Weights of a small GPT-style language model, trained from scratch on English Wikipedia: learned positions, a variant of Muon for these matrices.
Each number is 500 + 50 x the weight over its row's rms, rounded and kept within 0 to 999. Layers, rows and columns count from 0. Numbers have three digits each. The size before them is the row's rms in percent of the matrix's.

# v: layer 2 attention value, 768x768, rms 0.0717, rows 454-479, columns 384-479
# o: layer 2 attention output (transposed), 768x768, rms 0.058, rows 454-479, columns 384-479
# q: layer 2 attention query, 768x768, rms 0.0871, rows 480-522, columns 384-479
# k: layer 2 attention key, 768x768, rms 0.0796, rows 480-522, columns 384-479
v454 102:491634539410541462504515452525528583467530559556492601573548495504492568555500516414528621512465392495537506433613472544469447516504496409442441423543470545471472533422482523494544493621467613587469474463556453513508515473572474475464593492508446528568468438489535522533493379488512546451
o454 113:475501519562514573490536537551462472538578545449505403401532509469600456520556479431481609494585494507493464534413430469484561566518464637569571599464477464525532513449493568564534482442444480538510510487479512544514436517470452552500454511516577502400472540537565516428470564567544544599
v455 099:579445485532437446513526405470522462485531537409508642560496411569452439519508447453517504494491427512606491519443524414553490528500470541521432506492485481468481500479501591519474383502547489487546543540516567573531617487420410444451433423481536529490559405482498464446465468465558622493
o455 108:496407527480424480451478515542479473493493445549472510520459480550557487507466495552499535557522536513544482575603454487458479544503473451455509453596598391517521519492450451569562576622472521535486519446522440522515416500616474457538543555527512500521509522505536496552494602526444549531
v456 105:558447500421539465450471499483523533474518480452536526557541564457438482468469515526462597467597540507427480529487544557518501554477493513484508504494613498544475527570565479461474606536486448575546586489501498457440491571522533573508579556433536499495536460564558515488481443550547487540
o456 114:411376503473486460554506437515431481508532511578578539464425440493485552498428435471452402520451455561428562461482583488494516487536514482567454552480464429476575430470461543566525483445503534478493505405474431482491503555476474558513377559512494502502486461517530464572453501538517465400
v457 103:458393521575450582440509573512417538565472461432595568506602470375565420478480564458426513572400430614508454569564570475494425553617534525535492565460508574503472475489598469358465565470486513462435480538546544457602538497517453461514495541556512542530560560531466478569457484533481464496
o457 111:509644475453542519573472482512667443460491548571457436498377492539518507494503417577419496438497603452614483460535508511381485489534498589562447471553513492417481513504495520423517572537491512534540442449540418528645405500570476472428507451510493464533501496432541522490470524463497557505
v458 101:440488445472497352507427470541573526445472473448550457485542474554459485560444535471507522462396643650568417438529545432481461471517441526476474475456542442427502515576523549537573483438510531544479532611536563556544545471524538451523466617494448412436435534451441525495424506517479553515
o458 106:522422596478542561491511434403451537494548543446602479518487435403497543496513574513526391521505563436513515509542530553510501464436516410587517494450448491494535501501553475522487512580448522516463458511468469547608426539550432506450487522500550573555561461561459528484551512461490466519
v459 106:474443489607505518471503529437462494554470461435436528523527482577495510496482516457503473637513468449492569496464440484435489531506515517506441464458566566524513458509487485475417575379550503538538542401464409458483430568476453499534538495526527547390537429534402501472586541487459507471
o459 111:485542480496540499469494513628504560496563500535529434472373573412427475477461484471474434505460549594532422453465553507529413520462531608490568540452500482390588545531462457454508391506531532466508481558472466513496505583506498515512519464484518421553457522565475538427449552476518472491
v460 097:480496560534472483485513498438466539463473578601458505500531385595416493501513484522563506527518446451487522449442494456456502412472506538466490494485485508605494517584478494494402457511466581474489455566537455599471434481517483425467502456532484451518502507596531502540470497453466514445
o460 106:455407407493557435427505623559499523549467588409534540478470517531561460494461420474494499490513502516512466610514446517536503538561515368444538482539505562449465489473504478519494525489478475557512572501464455486520567465395490545488584556504516466463477479541504543503516497397592555596
v461 100:497402515510481526469572511500470602581465553497467490482542477482448574533581582424545523444488456539387455406539564540487529469619529542566523485436506447480467533491466450592519441621399506576492509568522516542453481446445492490524457539461435534441482433547592556403479508576502550509
o461 106:456444537520573460481521537518540507545543403558548526452602432487521506390512466536448500510468473474534500501506461489488561477521453494514514456430569506535547545487533573572530435578504409477512489475539517480484451508463477507528535449541516439477550542471476521482479413508432497494
v462 099:452544547388399462495479588496476466598478580524528586471554521456556473441460496640536505470465436482500454525587569469521521493434475477423419437578424527602505495556519454456501534420490475508385479526491524501540475511491464468460486503538479513462579446507505496530517547586432466553
o462 107:529588486545531608521485515565481574517455610475496454455469509542522427547466593444500430449399496513504550475434462541496475519476544513507500518461603528505524561528499419535526459483500438487511509508453484498498521528509473399467447500428567479515439582494517567524525491496564472569
v463 104:512540494539451492572511511527501522395451407470475549449548469483592449497576470517486508527484476546545503540576504475482528461527526506501537496470504517527506510558491456509517589421533469511533455502356437472464532577438558556496532517520598400529458553495491428490470461461467484489
o463 112:481444472476491515349488475430523477509504567494464362544461562472539612480464493523447403402458483506485512541465448431605626406536479462528483513466561447457448507474506502519559513577461578516559541510522593471451400526455474499536485505466488501430475455469467442565460521430512536484
v464 106:438517562559536490454474506589503561544481541547439515415429440540472465487492581441442536608529488514542563525531518490516480453504520553474482491560462451468434482453440525587477515507443572532488426540533417526462528495430467471467469587520511522526438502509493460540425453535521523483
o464 116:563524537497479493416597561430395475545502533478539415563502509445472519515501403507468525413377464457526491523512551526536481498505509490469526458512557535534433474459526534527481492535490368456433514467434532496412503482531604513482473478487469469519583536504552524519542562409537486621
v465 101:580436503519475493434520510601566507510464467517416486378562592469445488486521503554495525493508484471527533453438472497529550464501515411542462536519499522620515478488460545528526442502558444550495551454497435578526503491488391509551484524473539573446506511476458638524429599500474473436
o465 106:505434513562512531502544516453421473459511479411586612535486436541581510549464534557479517575498437522499453471607498398493435541494489506485488443480512487479477490579477395479498513555510514439434498559507456431553511552444512591549537513456437483438559511474503454480498539493365493552
v466 106:528487537440566487506472489486600599593469412491469500509484438442433564503502491509558529558455543552540448543448504485432509401515470473518462494488589548644479522566569588471474408473471501629574554476543512525491469522516606454504598520484511453611511471423536424435561541508521519435
o466 114:509470424508503420554438534467564492566530513456514508532481559582544518480556411464404482502523430510423570489524524528489532558568518530518534543528488538436469575408433481577517434579573591473440465475444564422531424505476453570519450500558483612511501500510582545503530531494508480453
v467 104:407478530435408574503548585450531581525556511440576495483510505552477530476447534476554497498435527433528515490475520498515541426496554572518489554514540510473455515506556451516444438471492490393506456495500454540524475511492521439477512492360438501473443428476438524443543520524586504646
o467 112:498505456435620456551555513553556483463545422517440482609529487479559486466514570561560568517618461527498490547466480460492545538526419423536473527606533445601522511463392514471549463452517515586392490418439485551561531434511496408415475433535518460468494548504462494567451511485420597450
v468 098:487474568442522441589509493468458508463445485378482497536441529424456455493522588493508412502567517457548492424559419423543426563498527549478471593442419545531466478398477511588529457532528537414557535537507481413512512427522524379611506575486561442459499543580535493512470501507520505496
o468 105:456521537508556530531483512508539508444521452533532394463480464500420556481540491487487572545491394488449547505560427587533467509464513535522551493515516554510520501479554531509389506513451462561440485490411534565447499500463582546436355456461490488518528485437524602508420520530465512518
v469 101:556391532429492503461591459447465550567501435509651408529441470501530531539558454476500452507481415494574469480518561482459431374415573425511445566416459471525434514563502518475608551505515450498508412442568416478448560435550396448542503469514540505481397552449407523399497505537491522514
o469 109:507512480508531536506490528589520451485414590580396542475474500578527495443479451559552494518456520496494556440520447405539546501565418521495475518529429579451520609539424518530443549480396583460577514475445556477427537478527467471471452543553429480490598483636583503505421466451499448413
v470 101:574389478467510511559563608478489464488498548545440491430470405423441492506539490503463588452530509485563495446431554527560451497523573570544469482557554523573478508429512489428429648474480510505552480498444452431474340530525408479502543475527516489474437479503522495498573525513388541534
o470 110:509507556517556488424490442527518593545508509526558555540547591459513547513549477448498536489511571520422455512489524542478523435440463504451531472393548436479516475531476495481448496415540604479468497486470620485608544499399504492463434454463557503568501473532481411539396493541485513560
v471 101:459428509544505444494452518544492427539488550419527461498387513482467411523437495450467497524381547494535423490447556441520513518482505488404490555537526496506492410488483458445426506504489575540495472468631411513501485483514533539494483528435481533570516518515439519518457590520389608567
o471 111:442578494561570491494472529480512500492499523536436657587613515463491457416464436449474579401494531488517491461453459511474556466420458500550468481472425451487524413491633466554553502506534451445466524492411542509555429536537464442564458506510430506396489553455526518593538537499477432514
v472 099:560444542608520532511494441457551436491498484535522533553440600519569529455470534611494487436479484509480476545605373497545494465473522436465475545516491573513581468508486498537538528523497499597479425521465547476492361532478478432483564448468475495601538435529481492495395547560444509539
o472 109:451545504482482392477400410473475491534508473513552472395504506468491472505518480449442456463417554464475518473540497422549475465480527472480469506481488501440468481479445485421535483547523431466494569477592618462472557474560536481556480501475496479394406474540559482529558483491555398574
v473 100:453465467485512425601548547589544480572546363461529496381529475499496494490449477478517500436445501506491489551492457424527466463418524505602419490558494486415381556491512522486518454476605514473475480492489476490535536575482544485479505499526442368532500538538559563476420519543471501525
o473 107:553573564410361603471543515455507485442480485537490547536519502463483460551496501488488487535649498535527577521497550482532572476529511514406472546560498525508537456579425557488513528549459573553470533478434446583498420543499493567612566447517518561511494488459429476538572573422450496450
v474 101:464587501590513418507535478632495566463539477491555563497393427465515473503426599529438551460592604471461542445567463475405593592473515574457526476509489512498442518424497562436446489455528457470466607560505603519493486481486532541560540526558540471524488503525372459523509483419435499546
o474 108:519429504480469593498468463399435433497551489473453465536566481463555588529499441474619445524519479528497551564496537523489515446432537449503488487510487547521424579541558547567607511519442555559535524512515546506465532541549561501498408472506473481524510461490530552521573499604512479489
v475 095:569448463562546493576549525484511459472434494403562418546585515417440418588433461551466519497482472457539552518570438571525475513507449433500473519406557485460578516486526580549407421499596531428530577509492411493490468440545547524523508484492379494531517538550378436618514419536528566467
o475 101:417457615399356492465465496532462526516536454535518591493462566563512611512538527429481628533479453465455487488442469548412423506543521488452431534495380530547503504469501521434470527439465481466557472428504567526390501540428539551583489594504509452524406495454460543514434415555551481352
v476 095:505465450449467533453546486473543537385514405568450456543379500549424561440469558605479434519521525445477535436545506413558397489509519484575556487419494550461449439502499455438510516567475482483573443518647547494549461484577448536433465516489494497436499585524524476563483498498515538506
o476 102:552554506493497478533503471542516463505480642471465530504542482485511467552476536456467538497435474509563498549430403574495532524508473434478439430452560609530492528471510534482393425514529543442430520480374489481497488489538518497492520465500450515547495605432517496479451527435514505545
v477 102:417508430495440529578403434515597481499561575485469490617420540473615446499515551507486432537459547531609533513475436512556528421610559490477520538483455498454523463475513565507421501526500559479433478515516477585490555534465546513426576481453430568513528472518554438451490476526483587526
o477 110:514560562470530427522539481502507440435426414464499542402512481409514535501448564468518548478572422458506493527459525465492512535397497476458451538610481537508460497470532495518505509480397526486471390462511537488430495502579436526527518527524553472422498526502452575535517537468498522471
v478 106:482454475526540497443458529458603443604564521455479588546579587551571455466453465516494383498477497462576504517579550539452585505491512474492527572586543505504574501513498569615511533497503484495531530413483458557471439522477528467443658582426463530510509537554544536506480517519419505528
o478 113:551456492471496515524551471451428573423562520567560470509488518408564475438466592488548492505433603511515406502512497495491446534515462465483584525496399448519527434549511427476487454424514519510537430527533552502376594500563499509619441602452582567430466477499448474505513585449538444487
v479 103:444502624414504502422582512508573482526552521507486441442562419462535507534480464519607478488508451416513396455517500599513470502498507509483495463557468499484466516486444400468470457496488492508477472524511488459556471461472480507426516514461534500453520501548470527471543519441393514530
o479 112:489428447473525460502448558451515497484417497496537521587498448505510558528457520482557494493407494641483478473460433403488511475493457447471470551417505434478535557499472497536515474534586419498477568434425454477631566420512472542468529557526485518525532453517507453543435542518525432567
q480 094:489462593489485557408553468587452432497534438458549625550511509490498546509476452481615545616563541506511520492514503452475510504420489464558466507435560475500534541461502388499423609520458544524493545671479555525553407484460501487505479425492508408425527529472390559553549480459604462486
k480 103:571536504431528570530473496522553525445492483484420457436595486487443456515551496460418446566483524510498567481533436499537450441536485547461518435465513468554504539426542470557499572551529460400521537389397534455623538510475515548498507496450575509505571490585535501520465456505447443415
q481 093:516506470575518560533563522481573589500497543590511498469404436425521475482477479476562513539404581600490486492602563637436505464570426540475436474520500461447533509489631507409557469494522432473541475533424450519545457501387479623467489416468564446541629531435514546508533479401469501488
k481 095:445469483567495497509462524526488507576519433536526540457513513482509570498500532438442380421478572519544554574495471576540510573476508473406451586536522450494463511488429512577510526539386480524415433519509533505541537560661411428535434530489490507585498415512467496435470446560555539533
q482 093:586489535487576411446529590446450483389417473405490455512400580624539487521555543445438505489541467575616521493498504440522517564501518482592487532526518432435528537598530541531532505446498510505529472467560467584463406556461481508425557621431461586468531432472534506477560613566509547482
k482 094:534434512426537432545523488463460535556411522559500551569594433499498514502490456485602495519522535482517590572540495521443516462517594530476535457391397585382514470378450493469470467512516434520497549557518576506469578532541551570608495506470533548456550465545436545486503481429535523589
q483 095:532502491482492474499452488538504482476510498524511504559520530405538545529455483525530488511503478542410595542499477474496532575451485435500431551535477513451499523472523474441524423517577397492498536408562450437500512581494445554546451479427446442510497579438495495456558521482517599528
k483 099:460481473511460464507481427435472483449531500475541466534525473577498492608442547570516474489465560486513481553584426431451495431465458478442477409559577524498486550550481478400550391409476571613493550550471464451468433451476472503499539539534452516454506494502524471555542491422409400447
q484 097:467464493553470436468482463470558537491546529480571532478459472565513501455463567471580546513418400352441552487508537480460469522457505492514516539440592473574504571482474442509576423498580549523582592391478514600459431484384525359463568472524452540501540445513463506527503573539423497463
k484 094:479467534447535452484483501563459500506483541522471457476542478469504491520549456482495479494472512509455524560531465482489606396547445415454484457463506543434471548465567560396449534514475452510531516514444478452524517395590450525477496508426420551594471539437584555510473489432561553511
q485 098:439498415495434466537503410542514437489578546429541464517497417540474524634461487545478504534524472493526497525624489583465501583482563449491568546456515482457473467485487586527502493489435501552463491548504494546558487478468453508459477492504532534604520546481412503471498530423556482478
k485 103:410545509565590498479436494465529455508592445526499525473441520463497520564502548519624444636476495525553419449460470480467401538574538577578608497569514532492528516521484503503590480529508468431513541563516530507587459532558450520485381518513486474556427473511469522570518485497481431559
q486 097:485564618495582522374545495502471461481471424513422511458527517423560419403456548515564554522484577475404491495493584521536536444545530470501485560417569546540437512453529477503448504436443526478459458451481487460530528590581424416513492470453482493456602557564394542462479436479453480541
k486 098:481488505395558479519509415421522555466467511521511572540524485538606577428549467471405521490570486474449527431496405606531444500502554510494545519495567422542460437494547451543613554473505552480578448510432543567410502494541538550456498560504502504509545485419480520520448511547536377461
q487 099:599495498516500388477515497521436593486497481573478485473540511574441486507467555468489444497575443484501531587527420503499514511513521559438607502447553522535596547482472453495478439507456498518521527534453531528488461484476506419474500588526460582530357474552510588505516487587499458576
k487 102:436542518497442527470544456582517552440522477456463544504515568430543423444506523617549444479473497487475629486472516590455509486504582558431488381490464504518537536391443599470452548523463447553483519615407504450512514479452524529430446398569525508562529547470492476480522480505456517503
q488 106:520464488391399484596510475542512484495466494529538480443517560520519536498523497417505549551602486467476540451446421474447454453453576524422481530550537506482561465451547541583463531488487490468531524465449427488548474400498534489409506475559513569417545561482455514543462547487525496564
k488 108:489491537482464490489586540461472566424629411499440525407504473399416469435599480546501540516525583520460504483412507434543460491464439527539474542506541459562518468494551465454406513471513488530481519415493501411526438487447533425383499533430565477422538498496493458506424419548519489505
q489 105:479437519450604453444478535443499390497510538511484448499408513616360517489493485527631515582506370444487563438574535553487491571438522433495554536514462526461421521494510501469611483479565609531504539431515602417509463530598470386517531527473497458473503533494539505497642437523503503496
k489 101:509408566556466540529497508504508578495464469480537500614527475495497486556511562575497469576444480446432506513473453430431533531598463527548497430535413492459557408439405523489529517573472475608493525470492451430410468451475572535465466479465494482506527483475455429531536430494430465483
q490 100:453488534502533586549459548548486445481487528509518444446493526482519509533514551546585524564524531612581559470614458540570483557480475480478493454467563561458491633581392470556593443476402465607497558513427540548531482446520449497514446519507594514517524534489382524467501494537564542410
k490 102:559440486568528501496514500614404576485482510567501472492502513486502518478457457442450484515480464527514494514591393486498444455497429483504589408414494554457454556484567516477438466572571451479444437535489463526553512604500527570479503456461499480421496473572466458365433632483508554506
q491 099:501502577495467501467581484485506531495423493437545576449484466561540534432498466370441508542507394471559481468503464506397484409477451510521483412614536473511525532494513555490455527533591498454487492439468554544510455432507459461482570495474462552432571461483537444564539537565548447532
k491 100:477468578410561479511515522563481518523461507511465527542549513372454526418527448461492547481512470489532448449504507496631474529480538464521463419446528525503505533504588449503332559476578478564545507460533555524551420465566473576439543498471546510422533577472496503429374419532523524411
q492 099:498506411518400469464538474533535584481431454506476454549571548460544542472460516503479501413587429497571518528542495541422568520459502563468463453469463486475555534514435497464460522426486384518497512475455476515444523496406468559468511435451551489512564499499502433510570514487511537561
k492 107:447538522543494446493498482500395439533542447479480424511585458520439407563471520437580384521490446408516483455592548415493513543515518508540501427552508462498483466485490465558397461467466578511386567506620543532530622592502502403493533504459477453586542579505509520490545421449505570490
q493 101:506540534443573538487479545551513485521469462480536568529378523523492501456531500472388547512437458440515406448430508554427594516550472567548468506593384489462440517533500444446546547401513545496523450459470441533496488427530441484483540458520507468418479565524478441538494551498499412542
k493 101:521519582466496475512518488576379489571470529541432524599450487468417480513496445463433462485577596517532471562483485471594433418483414522554535447546514581539403514550544364464490502418614462469491509489536481507539396478524531510500514560475596555433454456463499471551476447452491511531
q494 092:584425509609558516595378464472488437500554615450454473490479419460520518499449565525451592428557582490421476450509512552487486488585459542448410527409619482480529478509549536609480463416470569551502481550454502452510526554459491580478480462530498429468509580443516537408495464557474499492
k494 094:422545485591531434493458468568563483498493391500454508449501491521472551556468463455528443479420490534532596496432541512487532460460480525401487466507524478468597493565431493548552506581469482497422497564495409453425407493420512481456542444533428509551517462580486468456530459492559567474
q495 092:472410499593502459523490496518578518442536478540480545535579479482508504457490475487515529535568465572507580467566652520448494558545422474458493537434523510468455494496468624452473507446530453583491515545475451428505568549540411519543474543492507474601497539541451473364499445436542523531
k495 096:414458433487512521532597463527473519481556455569501461500462476623476456470443521499571451490455429530478565542528493616531427519527428516525521495540562578514593394552557517452461461455479514560511494529361472432401489507488562446487537481508444416497475587475443433592488467543476526461
q496 102:466605581489578531435559523495579536549401428536523539490363621500466473472564484446584498472514420399523459439417467564402495502451517427601573484450483519472498393484526473522567475536511464432523527447469499463531514501572510520522567543554510556518434472496463447524428506582579461481
k496 101:514468473469538566413456545582500619535457494481487545448548347431556524517605531494480542467492533394508537449509533519494493420489544494444537461490571505509433459360451466491563545395534472499521440490392480484461489501453533559552436543437483533527559568546517514510516544512440478528
q497 104:491562625546469457542552506473547545570483430486473516461519489401492454531425444422417510496581608482507455526506515422487468461500404575447481491527446488498485527403493412473428530502416371485523549567455488462541377496537540523525449541473527468464540537601503354524464507519498519516
k497 104:492543581513562427485553568522516488512561423536547493522487474418461538435584503504432512509508486633589497446467480502534463526425540522490467550482510512521492502549473508535461469512354543511546588473535592545469536587567499541553530538501490446499422468471439369528459522524519536612
q498 097:494554520471426514524514449497533504636541436452510455410375559490536517466481516538442555363482462473535468562522537572477549520466485463568525534450488500432390502482431538454406498384534455471552404505485411542540457505536431465488519547501488479494462489553548463517544489565418474459
k498 101:375444444460493602523554522390435496471417533503558536537461419535538505455509472424551483524511466510498582378500652458475449519602526519524525504586507520457534512382480404587536462442532478519445588476527640433539506496476444501546552492462618473507451482475530585463477618491496540533
q499 123:441558479443526483488536558481502509566550538424482521574474483558467490520440526500514484477525404479491476465481535545559512576449547455549492513477514503502429501451550414445512475517573641494610607501498530556517412452561506405420576517498482531524464463461587514499521496548483446555
k499 106:481533458442429468458517490534534423550459540464552484443442505535566607574563481483515551549506485604457529440481498549487502497536553491522529592585384521437432575452551497479537501501565513399438636576483496509560448458452476580454580429473498512463503546424462555502477508549556472517
q500 101:579567502459443570549565550406460451493382498426486415507513571391475446493529531486540513452535524432485429462506518518430464434458563529467488483531413457560452536478572511522511458558504513480529467419400538394474410529482527493454505544461499515510397558575485571554536480554420441477
k500 103:553424486573519487482462503537507597477505574533475639463428588523463527417520485576481498524556464409501557492501457459563546550537501501464390569430519447506592411489421509547552436450425480539560411530622501522431418440475509447503485554472558478501492465491496482547461491406594482468
q501 088:535465617489454516466571505458531471438403501477461588410502540438421433530576507477483498428562522452588474449524570471420511421476605571526540502522498472544524457432512498454369544461524496512557527360591501386470576458558446518565483499478521444400557451493476458462488523481400495565
k501 090:580470514520502564454528393435504438463561472564461479492509467363514459544503475469467516510450558512514568491542474528542459540523506525521561509507502535568469459548535574618569438426526481491515447508551487530568452470476471559422537603506512600593530505402470523503546531478669507496
q502 089:454441411422532462475524430486469485469531446546530466438550519581519586510510539505556471472420534514419494470480556425476471443527491578499531566474544566450469489475400553558490498478576459503544555516490344423500521447371515534440558403520458414448497506626486593582486516557560437533
k502 092:561505560507533425433567492477501574528518518475491481439560453501498559442518387452575568463520558459488589602451520539559525478517578452509387393508546493519512473535569479550571466550546481506522476453437499464571390508467587519474444483465452506451562500537549549539500593488466490495
q503 092:479505544574535596469417514426517553548491480419551433463404554572407588486498493532492491497493594554486561466530450549533536542476442507484478536481473441554542459526526490557562504531426474514479384535523536567470525543490520510506413463480576424542555459536484508447490507409571557475
k503 094:466481499467504565473468503547533563480496421532517463500601557569582484504437495566581451451489441512504449584487380481474524502510538614584512507451461515583457437476484472496568441489471461533441584517483512470501442459461538480532500489517418453526500483473540583478425528502473554449
q504 094:502444516473500526483456507515618423529449437651586478460401514534567531471505439517530484542519508502494430443484513514459475499468517560556441443511432441528539540491416461514483590527433481474480521514610391491551460554430599559504547434466559569572476513556504441570609514517501587401
k504 098:459524437550420464493486502484478548473581477470488409529458546529502479488535496505461416578581527423569482481485504512466467572504536512480523519519427559487479552504455430551527422502430538454399523453529592541608452451483476469450486527475422508486505481540499491486436582507469468495
q505 099:422401436590410495488499457543484470481529471532560518518576405446508522457485510511550457555506436511557571494520470462587592538477508550592476443549425543544482442445487515501428408465501489515469569472547558567534452556423512526476438535523553451513516465475572455551484415443488551599
k505 100:495569452426463515519517478514510472403496452436537480545517497487469474566550524518571387508448407540611512511576513482492537580569479480458554537524500533516471554579500559449527518499438478470386530518496532543466502543511513496445483532416434635598486530565535475538520448581476484508
q506 113:506465434541490489513540529439486453566502600520503512475454507522441466524460552511522501549472452580465454496570424494505523622469488317468574572549459487392458482498464519444573453449573544477523532428392518523478562540480501459491529498584428504490499507411474548598527516574505502446
k506 106:634460437494484456413558518472437491462496556522527555434486515508575559544498536463555602530468491580427542586518533502518513583490539527516493471401473510445418518431510560522542553573544492558441566516494493473524395481555571519562531449574461541436375525444417524437546438455459413502
q507 103:466506592459450434444515497562559545576426485517522520564497467563490505425505407374416528524519446414518496532536428500474452503463462466417441474535532422603478507497576469585485515522461609491488461454500555480454429529426522426473510508531516435591475441552541632485517569503541502433
k507 105:544531479452516527419445449546595520529490472514448422421575560503567628496496512529560484448436481474476543471438520463535511460534485490548700542496478509552557494594435487528465456562582507510386506565559496503525503437498544567491460500445472487455547540540492535456450527510569585501
q508 090:463547515453447379421434424530484434419487457473546471620510483502589480483513450491508485495409487472459533459483447567425492560461476547518435497574456589442456404543397541461580578464481493471427484515485445498548573456536383508552506482486419673474426391552569520529513511476533536474
k508 092:454496489554558464537521409443441485539507356460490481421492471612492525485521487491574525520533496464468540491526454496433537409567640527506402474473516584457472478542486491542537427469591490562481491447484405462604542603461542532481629506507507449488504442507575594548505528414447446522
q509 100:567512507526485545430486532425523570516457480490440550482516455594507450510497474437527538504414478524488547510443529507541520506534491501496549542527535491569488538438505437486435476459455547487510545416489497607490518503454649494508604497514514509467437474443563438512466499462534542538
k509 103:486499399512529495527599506506480477490614507528516416496604506472505553521514543539480490559567478538492480473485426445530631459400478475529579512523453530570455583550489495478539391539488521466520577495477494549473527480556534542586474461467457563574486538513547436470544550514487513492
q510 095:531416541498461434443462459443562505518439456491470495572463520546581407477423541494539550468492449522557485500496517554432454608560425519508574549458479471537490552556482542503494575384497676469542522495384474445500593531483499520552606585481535477491463426469584468547625423554560418455
k510 099:519389580522520497493590475444509474500477534541469510537587428564592455481525483452474557547462485473520556431547511416488523414577510522461553515475483651407517486490501491540493463527530470517565465584428462501598491494498562471484488383501499550448509523483389519594536434513430438664
q511 093:503548437433534524468467485443501492417531451459614453524489543530445519552520535550497547448476504527494568518425580488590485477572536447463503523478532469542503440595555480536503562438566599511552494473490450495520478500500541434517578500544514505452562492408602512488449534524478560536
k511 092:511548407577456475562488570559423434549495520463491494567466528543492471474475472570529532453576550562427498454556493568469529537450460425558488387409502495547514553515479461538524558551499541454573503457539366566454556547507463584457479496541480573370504458512489536502564498487580460441
q512 098:578483621505477559424416554561448460499476466485515502485573525350508483455485489454453496485444554512572534448507528479532407494453479596560477628558619435525500537526410515458587575603471506465476492397526483466518415532503490549520418598481536517536465465538482415396490432410524462603
k512 101:548528415440474495534464456484502472484461539487519618500532496442654466448510576519434468511567482456519465578527403517518533478461482492540466513460434474518515491496514462567379481422626418454581512527452484482511580531494404508506506470463598476454482462502424558565508471483553443520
q513 099:532490499552553529501513630530542476567427573474567527433508452575475463514415520488541464485546402477469490555425521503513576504511525514521530492521456518592558507417452507555599504446546635412575573562571531579448458461324541462502453551474476591526505427438456539556545527553475434453
k513 097:513479481428492511461565446525488545484600577526434465496558502453473440540526503473558532388436520505432486464541495477465517494474507470543532528444570590467474558507527493468530491485573564507510516510406495545558559431488499582509484469552484444486488498453529567418470416490531503592
q514 107:543546498488557486600597530449489552480499430502471471435490531478577472471452518510563496436485616475463453522570524499526414487414499548472466473370507545526524510524506462466496563531488323491505453531459512544519576445496517585469510456580488477472516491585552490467515485443561514489
k514 101:546480454509430576424534492491439566569396433520540507557487520495475613565552535514538520436531511496551459474495503541505528526535570528509559520470541364500541466552604449629481516473524564454438504537419563510536552660525461548520423458461580485411466542622497515402569566487541499528
q515 099:435476546495537524573539486505472426593489487497555494496419551512452430475545432514462387539474576463524509516408378438466567515517506562537542453529484520450541467560469519463434514487395499481428438573560376496553594502535440454547513497479563445514481438506514498450466535526537552497
k515 102:471513501393488449619494509580497437492515476514506519479471521453442538435527573460409570514471482514535511577443552530459475554374519544491414480513477490485453527464537527522565576530495477537554556460517489443514523618478395547529496436501537548447474466482532481535487515481447551432
q516 104:530538482458586551500469443487604518574516572553488407509409552508429518462468443573529540608420510524470501473456463479566538510539420478541445461546600500539538503576454445492494550456536531479499411486471508475538457558529439439455522466522667449520539524497413441422475499501500485432
k516 106:483536448498553533529523566463596550452458481500512596489513476581539422514594530574504498573483445503545507505452501508491478527519480482530574435523455458471554476495499476596522525486581467472503485489485466449390454468469446480542500495472479603406500432517471558431508481614535485506
q517 110:500509548419494472478581533544562515505319449495540487525507594491471430476485516498487608454495388482552560476519504527446488559516474536513520391428481548411564565532442558530564626573505480535434519505453577431484578511539379461543602617570505518478479500619487471468574546489476422481
k517 108:512389610495489578501533477510438583451394446520528514554500475500458498525566546435568569610435494327567528570514454548457427447619462514477549586423461537399488322430549422609372537436469510548474402492533544428421513478559519508504473593451523405441461561510530445512489545505400476509
q518 097:477517510555516528485549522462533536555524500534494533487450521508420511467533408437467461554495563601523525381522465445496457591517478621538463383427457585399511521571553450408529538468500500479571488487553491571583445536556519488507462460540443587496504548425469532479456584555549466515
k518 101:518484494393451547536530417518430511464481404484434529569500530471569484505504546580459422555541502499534529484515566479548526468369499527427547479558490489490406521479465521459422549528497440387561494517442479470577548417408428510480556514429477581462457496525494443500540656476431444527
q519 099:430497440420446508421532513514590518433470461439498492476502485447483463521418519468564569450506490472590435514397491454417468515429557439521477422494486502530531486518429449531557513452529489418492532499462516490496395461530551474475528545445497534571542503499507538654559497525523507491
k519 098:520515568571549546502523588491503488564444454537552483494514448512486468627596494519497446500539511571524481528466449368470531425482451458488519551422537515510559395573549488451480459454576601412525515429493513473565470448414577585553457515475537494479539439460577600461488564617490497485
q520 097:556601432508517614421518438528456404501507537458443540532601500652532513460461604534576462451534500419467543547533508466541482595483538454429516478475493499452463550508408467560539445550474535546465556480468505463572472535409537478559468454530522514445492420401488492493509576489495403424
k520 100:508436450439629520459547568444459524484489518453484564495385480437537453492521532465419559481554509563383416532529460449518559460466521384597533529493549530533365456465462570428499477468587539506560500401447510596507445456486568563425463495463518538453502516484524567545429502455437468533
q521 097:488530452477472460579494454515554506507497542486497462560493491505547519429490517539495525447529582462475489510467492498488475485524474564495522435486483408462515413435499499486503519534478443392421532434540449463484598437505436514557408452524477391456370503534567481389517523454416471479
k521 102:469568469465473550558534427509491504553498536443500563451469550495556498527443517447395530467547493441566484517445559464405533580491536393437495448451391443458461513533444525541482506480540454477536504486550394545433494486597419438521502562465505570429440572470525574632570532548547485500
q522 104:477560558491500418414564472471493459450547511505489481503516515570508490604467511541516449487487457463499417552489485539448533485572574485508530478483562468505536422556416469523609489501559561479478469494449526572500517513524555403567494606462463576662443421514604453493582400580543423576
k522 106:461516439511485506504562380553561491499479430498532523579556494551615532478498459445559505476338482512544544445478528490476488440469561435565451449584501485430552471467488560441571569493514486490608448451492508469557433514427432486424500430440511503457504591465531494541457534527457441491